config = dict(
    num_hidden_layers=14,
    hidden_size=128,
    num_attention_heads=2,
    num_key_value_heads=1,
    head_dim=64,
    intermediate_size=384,
    vocab_size=5056,
    hidden_act='swiglu',
    norm='rmsnorm',
    norm_place='pre',
    norm_eps=1e-05,
    positions='rope',
    rope_theta=500000.0,
    rope_fraction=1.0,
    qk_norm=False,
    attn_scale=0.125,
    bias='qkv',
    tie_word_embeddings=True,
    parallel_block=False,
    init='normal',
    init_std_qkv=0.0577,
    init_std_o=0.0717,
    init_std_up=0.0826,
    init_std_down=0.0826,
    optimizer='soap_variant',
    learning_rate=0.0106,
    weight_decay=0.0,
    lr_head=0.00858,
    warmup_steps=200,
    schedule='wsd',
    decay_fraction=1.0,
    decay_shape='cos',
    final_lr_fraction=0.0,
    batch_tokens=65536,
    max_seq_len=256,
    doc_mask=True,
    train_tokens=166900000,
    max_steps=2547,
    dataset='wikipedia_en',
)
Each number is 500 + 50 x the weight over its row's rms, rounded and kept within 0 to 999. Layers, rows and columns count from 0. Numbers have three digits each. The size before them is the row's rms in percent of the matrix's.

# gate: layer 9 MLP gate, 384x128, rms 0.0827, rows 68-84, columns 0-127
# up: layer 9 MLP up, 384x128, rms 0.083, rows 68-83, columns 0-127
# down: layer 9 MLP down (transposed), 384x128, rms 0.0827, rows 68-83, columns 0-127
gate68 096:526546501481531635428523418591507621542478436421425504560524497455492490470360380451389446578453513418507438492475448512518542509554561538493570539518455453494554493511527473509414476489601484480479486422491462505429514478492507503459424446451529526509552464486470511416554578502511538461395533518478616507490490486520538451430567482500439514470491509542497479446509436529582472506542
up68 097:448475629449366555451540522425504471453513582520590445476462474519486477488517558560495535464557454510510512415594504480517451487495433518580551496512538521488451515492537587562599496454412453618517483522491532445481492535394459457457461525534560504524437488557489426448485504358546484505518535518512504492471506482488374428520432451479404503565517536504491459485602561479440483467518
down68 098:529467553452497476430499479472591531490456518646484416575480510516569558543542439492502403513550392625483504473441528503494403484520476513531512530620502557528562502486456555449489500503523516572461476528521518472514507530457499515405458506523496520539559447552505448434424505430515485609494536486406520523431568447385504516543493575601558408481540487494461526553424537559466438524477
gate69 093:539527560501500519466568447493542588535528583542457448533453467495576526541540505425559531449561528502466426555511489530531487532496499442536412490466536538499499447582568492453551485456519417541601444459480456467499456462515430420453609509517483620465599499472503461547368480487513556412461437513452450554529447525533504489505465446416606540549448525572451561447584524565503486452573
up69 094:518460472484522475538518555491460518450514570402452593498440448455479571574530531501497462547590534489552470515464435560371389495464528531411559518509429483448552461551467450490503484558539530451459540501424542497521567547527424442459594437377566424471451543555502433529557539551528467499480558506514451576453532457533488450538432542490516594513529421389469544424488527566506486474497
down69 096:509451484450384519486474525552461478524595550474478375512612530474562503485488516540472501532511544422473525508494477473431514511350518557579602475526515537503551550460595434547460452510479518527531544520481515529520442490441505482481419437578404432412514570557452484501424417571507519395509423519539614452450470615490507484514467553500554537515493489450468494487433471555471525485484
gate70 090:508593551451543424538527524461595556505484534428518491458462555528496460565449496488471569423523473608544435472476437539520540467501358562400449495489429526447413546533393447505519560498543422484513545446532531504486458508520469609555471539519470501486468502587516619492502517559503552548463530521522492383560571548466519434433478525466500427488529503512462468525558377469568498539503
up70 093:580495550465407532572458546473549596488524448446526540430434604616492617516538483548545405509423445439515563482614491500479470446555511523591521525405536556534516479504462501612510525499406462530514584487489550519403482538517416540520534472474443470509570507543496554461505467511447491466458537477456452528595466443582527484553506512486558439518545513515456504593465503432532513497566
down70 098:547464411458479530465478542605488526449528474474530472368543437466605501552503554551562471613377530457534508539469513467529592396475489474589519493543484512509491558523627566571507486500426596485420524421474489534435554522535458493478551487472506499509483507481519483471493519406532483518543511522521455625520451579506469511511563530491504481538492561565521500502509616531496366469489
gate71 094:634460532460520423523518444529427483554550550501479446497450529478439503447518485546596530420528522429504518496541534567491475411486486437456488429545501577530574518485528499474384389559487500454499516566542498482428524417559524491472507534471530531536478487508478487598491570527534571382420523523454558449561501554392504475475561470443509471452534564555424458510497503546495448388612
up71 096:552453490462550514439484501476445533515563481556527552451473446562514426423548553406530461493563535425484512496457557475449486533496440537560536556531525370447482470554480415538646475392458532493469555513471532437533503420521463529432447556522490567501510423465587489516520498548442420527469445543479471508509559470513506347439473521491469478485497488467500493410483452562483474440648
down71 096:506507490494461538377495576568514464608519445411510463559472449548494552480499591517485514498506530530556453552523411505529394402481529429514545499432462470502488533514565507587484497544491564514557463480486470528484551394579499570663479391551490518471443476425450545572500511557496540455499527560466499464498384444427531512475507430483453502523497525557476488558534496415452510418440
gate72 107:505496625610539466586489475530518495446554468540445367482490572461544485520533571562442510474457490481616470480487458469465477505457489577503558456535567513497468489487526460483474457488500558543551495490488577472492498514568473526511531476550536481549469614387568478478546524545564477538516561540441623522483465478536416494480617503512430559542436459419528520612497543404413548509531
up72 103:495488603542473543578537414538461442492563472588407453536570466551475492499473483495475485455505490465475520540527467433545493488434478486542517425474442575535486445552501397571553554471487540475507550429483410531510528550504587586490575482506481467405505607536518558464508537529554471504567552574549525518437385583664590489477505500514500486603530460510566483535483515487477571466524
down72 107:474471480516554448488528613461448466504491482578528517557476483503525488493441449541538448483545489382539514505526432475399447570489470584530528356470600532485533447512547490503469467502474550450386580441528469492413561512485514599491526462485466482458513514491538519470419517558456543621431529522512540528478407562549564528532401542393490521459454467449444526537428510479591534565516
gate73 100:514521385499488579446429514488496475472565507478567441463436445464471561516509359477481532501564498492545524492496459603469500499525504486583507459457607511654561518480519469510518459596526520400449466498464521537554495487535502496578541546470438594491566444498527493511517462590563469421529477535572439465521454552486435504439456466524567508533391460483464509439530509487490613408432
up73 105:513391495491495459541423475512478509583499458548508520597505485450449442500532496545519465467558509479445409537439550528517505564507533586442490456481556462650475527533552462591400505490518517452441574388546493501451461471486548377484597432527531440564580454490525538557510535456479523564445488517461510528467580506523495548446462459604489420584525472468515495488464491475580574470592
down73 095:451554404534469489443493561466465472433557554511549494364421553497525486503425476483556534552529426493531490482565435496528488449525473536558587475509529520420610509484383471494581488574440480473476433590417466468536569513470417573395464578471460595478552487465539504504511546544533534523589543526492414447514488562471450459541525498460420550501526464527455532485551517470572472547416
gate74 108:453586510528541481460442558568414530523444514435565486520598516415475516504416433490517473490500484452556499538504506536492451464468547504506469584555551469447555541478416520472524564426467446517485471517511560549590512395543448555493456562521391504474587475532507407532459524564622577529477481503624456502512540613471512455411458474480470432498558550576565507478494479488451499594468
up74 097:566468446568501643420531518449503525513483489520563449454406537546536523381565530546485560534528437475447583522497436417464471514581505527504491508483518479523427516630585517390473482525558471523446410519541539416467477497523418435525489480464452465506505430454514536479501411484479422478519572545430530534487506487493486535427538486445460481470445496457471451609386591496542521512540
down74 108:547513460548518349478523579425512540519482567474460523445623512582474522513416495554516434541497535449571531495534604501445538464479503466513509508541405577560513519537476456490615430506461514503520528582555470565447558500487484549428568503410543501520436501520507479441466477516531416477462551548536417515565485484590551480539401441535467408536452502542614511491436566480476468461492
gate75 105:545422539544502499437455454429529614493482560535484478433529515544487602484464529512518460554498608542492429488493552485546546455436565503526428522465556530510463476486446468538557479540540454557487488558441549559524462443585490457415424438448450490429480548525498498481466529518510537553504471532488653470588511624428461516471514424523507493536399553509509429504468481361558424480440
up75 102:575496603452498578490483509531512559492561532557535567448479579517522448504512551458555516598548540522522501463461459547508498431374532505498465522416543599440440507517362482505543487453493529525481510498445469468487471430588446459495435499445469567496492546450444516455485508417425446504455518499447497452420406491540444582441446411507551545516522464615416447548521470470558461540412
down75 104:501496523452548463533579475458405541478369537491476447487483558480575499489423499421498480507470459605415511500463477436511469567525523402449516494502491441580448506576450447542479551434462490560545463577427442460585485491493466452456519490499542428504455464501526446572506475473510501511560504472359507407395501479543520476527432580504554536482528549424440435500478585390510485500402
gate76 094:449501548471468548497447572496460603529617516532518483577478552436510506594500587546552476581519452464472483474515546438523502417535502500479530518483488453504576480320580522466491451437588416487502489555494457510556490470490526569514460518501545491471530604489548474433569498404406461508496480527538470491528479576465571452468505537486528588407478443497418555566451552472583526432458
up76 093:538500472469496482503491504468596473558574468600423507496474485498475387400664459477607423497442537418496461547550433476492404473412502514487428469489596436537525496393515487451508488460526485448508542522471647467543535482559449588580494456449473488469513535559486459489496513535504438544454540486468494539462451491479598493495386553491557479480482518524520536512590512513518494474436
down76 097:436546538359629532554481442533518587505497530433518490423489571483584444472470507497559403455458540469520497563529442552517544421590521504533450583525503586514414484557605503532544459491471502521572516425525419468538431534449535510399480465460556551484516514508553512582429484495609497601433493542493535471483487408465541443485536537531556531544498546502480461469496538480501417518528
gate77 094:459516535425505579450492546510451579487483562479435542498538531552351546563478551553544512463497438439537447397518400570521472524458563503490506429462422538517540459481494466477512568595480564498519502537560510501518542474444517403502378535625436478516510533521399565444523452443527544512540415479537524451537541421523507416404507525462498556422478511460536559568537510441528473494493
up77 092:473450576533386489480533432516564465537487531447491465451540448528515464434534567425498462454504544514573518630592506506456492459439514532471444572556512543484620468595450547492423398526458466448499494504498538469539408533482583462530509512471537469567456505399480427493457614461502590547461519516541504493541508509588396558562442549605457502502473547547500425510471502562498518518509
down77 095:378549515579500548520565493568423507627444491465519554542513536549405429488544520492570510531472477577484505536477426467497437449520476430420569515438581433417502494577465532521503463512598482551466529483524506471456480439430463503550530452539523554554467497541492564494451557477502487551390465521602482504513538456544590493411402416503466497449538525514564529509404485545474586517556
gate78 099:459540581542553535440529479504450495492413471472494484526498432517465486509506502494457570489390511500554466477559436518506475518462490510550507553501607518560543497491497559395460595486487562529608475587565466416480582442491509442526565505513383518490554427565449499476496463465499558377496496538493560610450478509591593535542471404554484516544549446528501507520384448472531504403541
up78 104:411486480567507533538480461536510552534607552397422571506553360439423500542533532473525456588461476423484548514447544480520418494488400521545483573454455418578434493573409507547403477534515503476455443517411546528470438503481473529440491529540481536495415618468439438515439588420456503555578506484522564491513455486425533496506500544536451473446507466533496472509479505490503561543532
down78 096:492520584462527546514546617569416467579485385391488468547521557576452452508537593498478524450462507481510503574475471526434444583485593488527433503534505463490525515507521530460511538551595497532530531572506456413493584483553505522517611484445448461481444435512459483481491455486509475509442534548468669480436548523620526564529466501571484545564509494487571489557452447519539537465547
gate79 096:511521478474530589600491553490599575499469436581588483496528524538523481544554483568471534531539437550443536546430437473507352537495485622452540477559520481451564504482512428482579508494454520586491525485513483508531428569438556517509536484536576650507385503447547501500492516534497471526422485475477468479539404452452504493476460490462439437494529575494556524506424478442437537580427
up79 100:437538499502503493584577508437490499497547475448541403478467557446585490489541495498512476475400531478454579507567530579525441497440522580491581484440540443475578481549450481458401488489555574584572583481520509497396492558544538465484485586647419438468456556484534541471469527513505531564438492481514513485599530473420465483498446521398462452420464551544545558467448433452496480451471
down79 096:620534440564508435552533526520534444518498577432521492516496491554508597490538530506457432487502610550475547524504462565479505502523533472418442478446451452466453501453462445527502459518545557493482591433525458541590524466551570528533438452385506591468524486461461552457409496558490485457433478525618494493588472435491477577460459525448558449489498556429361430494509555505410478462550
gate80 105:544522484539572586459509463440424507555454514526577517517567405496421492412523484474540527557453510430579484457469434506567534401505467570491561443433454539479515490517475528467446521468471387554420397467470542496459441546483455513506420469516419458517580434501502557491573548558583573512566400438518418443514587499493455541439536423493549495493541588541504530559499561514537492453475
up80 105:506530498531537510517420451463535526494452545512536515485585526506516478536542567541486492596519548532473447444476427494515451455494418494449500471546467473523552439447452437475501609443372334476493501475454476432453532503446391523474389479553435556527553462475561598508576480520423485570396425425481457465521513511503461484411541444517497478485457541548490549587549412447467515514525
down80 103:494490509570494511462370404397483538362519421473587559518527545521532543497437480530554496558464536493515501388396436417445543470510427549481553484449454474515477485504428535512534440461519423533515563537468558457500565406459448510443522416399552562557577516542555548446502499561418483486428430534528520464601573468524485527464511509486522500494441537491489537499467458444467525523550
gate81 105:517505490505422472382537496490450545451513613416496588479504437604395468494434485618535534529495552548515430513555507551525504505395534493511516536540559563495477460502500516471530471474552433515464473444441553401510456432402593470459504458491520496553533439534516484569573420556508487456596476437495485475535537575511523478524465477583470502489480564432504409468571541558456435499599
up81 108:488560470629507506449558560437498406495587543542543468521440396643451524427433410568496463517533555542499442533528455523556455551546479496451564529446545519476464486482539511492425498374514486568536481506535600530491477570540569498468559460511453454578559505507461401567505419560588487502473517459521485458493488536504537440511504522518467412519465467405497539500505572528584487557537
down81 105:488538482540511490380487363528394403559481504600529507452484512512470535474485453454473473484452422462561476549487453504548513402658501504464533472485535570537580478440530452480512447496483520455505522478509494443483536514525473518437435515534473397445386506476449560516437484510459499542487542499438467466462491497582435459554564534502507461527391446592470397523471545459585569526440
gate82 109:588519583538486563511432455582545527533561477500457467537533398546495503537488510492600536534439569394581498491519531459517469476481554573535489604475451477478530537501526521499500491457534472423562466546488481535547523463549481490611475492398398432424518506514544611414437579546542534474517470550526524398492537563494483548465515432433481390459436499491519596486483478456562563476575
up82 103:537577476553445535542472423523513493441509484469478494527520356464478504532480419571473507569530569486579461450551448466548435497492540509516496539497529491553526543427459621467480540416612522552505481435485374442516509503437467464448462487434427564459523482453597484525479461523546585422521445556543553487459447528438447515487500474528532527386463454458543498492414473357509484559519
down82 092:522413500452531431460481559547428553433475453397493534374485404538480567419507550513519544528375553509602493469495500478483457552477422442543560560434428546562505471555517459461486502469546446592479486493497436598506518432604517574438467445427563490429498475531524484469506391424513459472547450520489478435534459574400524485528476436521496519508485531460568469482473530433471484494501
gate83 089:412596472469485428442515496455509610537600456446482501572490538496524542545455426430532581478510538581510472572514466510436483503462541506447485462537562580529479567496547466471511523483428417603468439389566479531447527483413539479482557533529378501442453460529548513444478421547573504459588501516549526477536553516560486537496521476531562471550578547534459455461385505525412528550466
up83 098:490501387438517492510473562416588516533511490518487593457611481496499457439492472479559409411494444457458489413506537489559507559459496540561404486471503566442476528561534497530529503498501470479545551513470495555475443353516476533448487500465626422482457546527507413560551557460490404552505458466532470482481459399541509478513435563497477512583541465544506527455351596487493481477481
down83 088:455397533489465514507458483525507471509402548482450443502541577473516580565403442502528550455480535496495501513532484526435433535514539510423512586435506445528494582530453538475455509498590460520441503501406389496553446477516470502497451368494447567428498563448483580503552502579461517548379456604567508495517486512587510555506425477525569550527440461462492587488473443575574480483573
gate84 096:564438566385452448472475554503452619565605496501500473485499502517570420476478495523477517485504557530472493546393580480406507477466446507537569581604465577514496445490472502514483573442514514588579464498438476542386417466565539520512538443490511606546500486451495496510465566551491504555526455435488573482475491581531575511464472505511570475524509394533484524583522567409513454545534